Weights of a small transformer language model.
Size: 19 layers, width 160, 2 heads of 64, vocabulary 4259.
Architecture: learned positions, biases, untied embeddings.
Training: a variant of SOAP for these matrices, 5131 steps.
Each number is 200 + 40 x the weight over the matrix's rms, rounded and kept within 0 to 999. Layers, rows and columns count from 0.

# down: layer 14 MLP down (transposed), 640x160, rms 0.267, rows 99-107, columns 0-79
# up: layer 14 MLP up, 640x160, rms 0.243, rows 100-107, columns 0-79
down99,140,183,240,205,298,273,260,182,155,151,180,226,205,267,175,193,220,246,121,233,141,168,322,169,179,227,138,152,210,176,160,202,159,198,156,57,181,135,190,130,210,220,192,223,198,252,213,263,173,215,221,190,220,203,209,188,210,147,168,148,183,187,183,140,154,200,118,197,195,247,203,239,214,154,126,82,108,195,210,158
up100,233,164,182,135,202,185,184,232,186,165,183,251,111,230,156,208,123,210,202,167,159,234,180,261,259,137,213,186,229,193,232,150,171,195,199,204,210,144,185,197,201,188,223,187,185,149,154,196,202,164,212,188,166,238,230,232,193,183,183,170,232,145,256,177,245,229,208,172,171,195,166,204,160,168,238,198,226,243,186,247
down100,215,245,218,202,176,185,168,197,242,180,143,225,190,209,202,136,173,240,170,253,186,272,145,145,208,246,178,197,195,148,212,243,246,230,226,173,212,198,183,189,271,206,169,242,227,193,211,165,170,174,201,199,219,248,146,172,185,211,227,269,179,249,209,233,230,157,206,207,177,257,176,88,215,230,177,150,210,191,239,186
up101,182,185,146,81,245,244,222,104,220,183,171,228,132,169,185,241,166,195,200,221,214,180,246,218,194,173,200,168,170,285,174,246,207,224,194,278,208,203,217,227,266,256,194,261,197,209,156,211,260,228,194,172,232,129,231,200,193,166,227,195,194,190,171,224,178,226,277,222,246,265,143,181,216,246,110,189,231,153,280,137
down101,192,205,174,203,189,182,199,227,193,236,287,227,157,184,224,195,220,149,237,205,141,181,139,209,237,198,249,185,266,191,205,210,127,211,219,237,191,145,266,234,223,178,175,188,211,191,251,248,169,271,141,185,180,187,260,220,229,308,163,205,178,239,226,259,213,204,148,190,172,206,189,229,211,249,180,217,194,242,229,205
up102,191,169,216,210,135,161,216,263,169,145,228,220,236,158,167,171,169,161,219,184,243,242,178,226,237,226,184,178,201,227,242,179,194,214,209,259,153,178,201,187,223,140,234,166,167,170,149,182,153,237,211,216,252,173,198,188,150,206,228,180,177,253,231,227,136,167,196,278,148,221,175,215,139,184,214,260,294,202,196,228
down102,249,180,205,219,219,215,138,201,155,199,150,178,128,271,169,239,177,196,142,216,226,187,202,191,227,220,197,227,194,166,250,234,178,202,206,167,227,197,213,199,120,224,146,233,206,223,228,251,223,222,212,177,192,265,191,193,222,172,217,205,166,127,161,297,242,292,204,244,231,255,199,173,186,208,163,196,241,189,202,212
up103,143,180,227,181,135,245,184,185,249,248,238,180,283,268,169,221,223,232,118,241,308,212,207,226,198,180,158,222,171,284,258,132,227,219,95,170,233,204,175,192,189,181,127,258,114,162,268,218,222,190,189,202,221,127,190,154,201,180,163,204,229,175,246,217,143,192,253,182,191,257,269,170,274,142,317,220,176,221,222,211
down103,187,150,295,225,224,218,231,104,239,240,187,328,235,184,203,144,168,196,110,178,205,208,209,276,189,220,278,213,165,308,186,254,206,212,157,190,262,186,237,161,179,271,253,197,217,145,312,286,194,97,193,173,233,196,212,211,243,135,122,198,178,186,233,226,219,169,188,170,211,244,230,129,142,190,249,105,152,104,225,325
up104,205,151,145,239,141,275,239,123,162,91,214,172,171,227,146,183,217,202,164,167,155,158,147,179,240,171,138,209,204,183,221,228,240,90,254,234,128,119,136,183,257,143,232,244,188,232,244,191,275,197,160,98,112,256,119,222,256,153,170,179,139,183,190,310,240,167,236,263,159,155,268,157,227,311,205,198,208,229,134,217
down104,289,171,248,253,184,261,196,102,69,68,229,237,274,286,225,56,233,116,155,191,206,159,140,230,236,211,257,273,150,224,267,292,155,189,270,253,159,92,181,189,206,140,183,155,169,221,242,164,258,244,200,55,140,205,192,203,240,190,219,176,165,269,241,287,172,155,118,258,255,172,282,138,269,190,180,260,150,199,136,295
up105,264,195,231,264,251,148,199,167,245,266,180,244,192,179,151,199,188,236,213,245,213,197,153,264,252,187,236,296,237,249,195,209,243,202,232,205,200,198,105,233,199,180,121,217,181,189,129,207,171,242,194,148,195,206,189,193,199,259,279,237,130,233,168,188,165,239,233,211,244,227,180,195,304,174,161,171,228,204,162,151
down105,244,262,180,193,221,242,218,221,236,199,172,182,192,176,179,181,166,160,180,164,210,176,168,178,207,249,270,179,247,171,236,221,185,172,228,230,159,242,205,120,223,189,188,198,154,214,171,306,202,227,190,133,222,199,179,214,138,248,187,297,150,184,305,186,242,243,159,184,226,184,192,284,149,163,130,227,179,237,213,205
up106,195,212,167,223,196,162,259,228,198,189,171,203,210,153,185,172,171,206,213,270,222,271,172,127,249,172,167,245,186,184,251,171,266,194,100,213,251,279,175,236,205,249,222,178,180,163,170,251,249,143,228,249,173,184,140,250,172,171,182,174,217,197,187,192,203,232,157,168,212,185,201,169,146,225,173,218,247,272,193,282
down106,140,208,259,228,200,185,233,214,186,184,183,191,147,161,173,217,166,184,242,229,246,214,243,241,294,194,169,208,118,119,217,156,208,170,228,146,229,160,200,196,254,253,186,145,166,220,259,214,230,189,207,195,132,204,131,282,174,162,208,233,189,234,241,186,188,163,140,217,204,266,120,257,233,167,269,129,154,220,233,261
up107,192,231,213,138,230,178,135,209,221,174,186,190,254,255,186,194,162,266,191,167,204,185,182,221,224,220,207,190,233,261,262,228,201,185,209,160,237,184,148,294,201,154,179,191,203,192,225,151,238,150,219,134,173,231,214,223,241,214,184,228,260,203,197,209,185,246,239,181,240,261,159,244,217,178,197,244,244,150,235,223
down107,213,166,194,236,199,196,262,177,221,228,156,264,251,167,88,190,227,191,185,176,214,160,224,183,203,193,153,186,264,212,198,199,138,188,163,53,239,241,281,231,216,120,198,175,278,203,282,161,146,193,261,269,279,213,216,209,161,129,217,159,191,188,220,187,232,198,208,241,125,157,183,161,206,149,218,299,215,225,201,270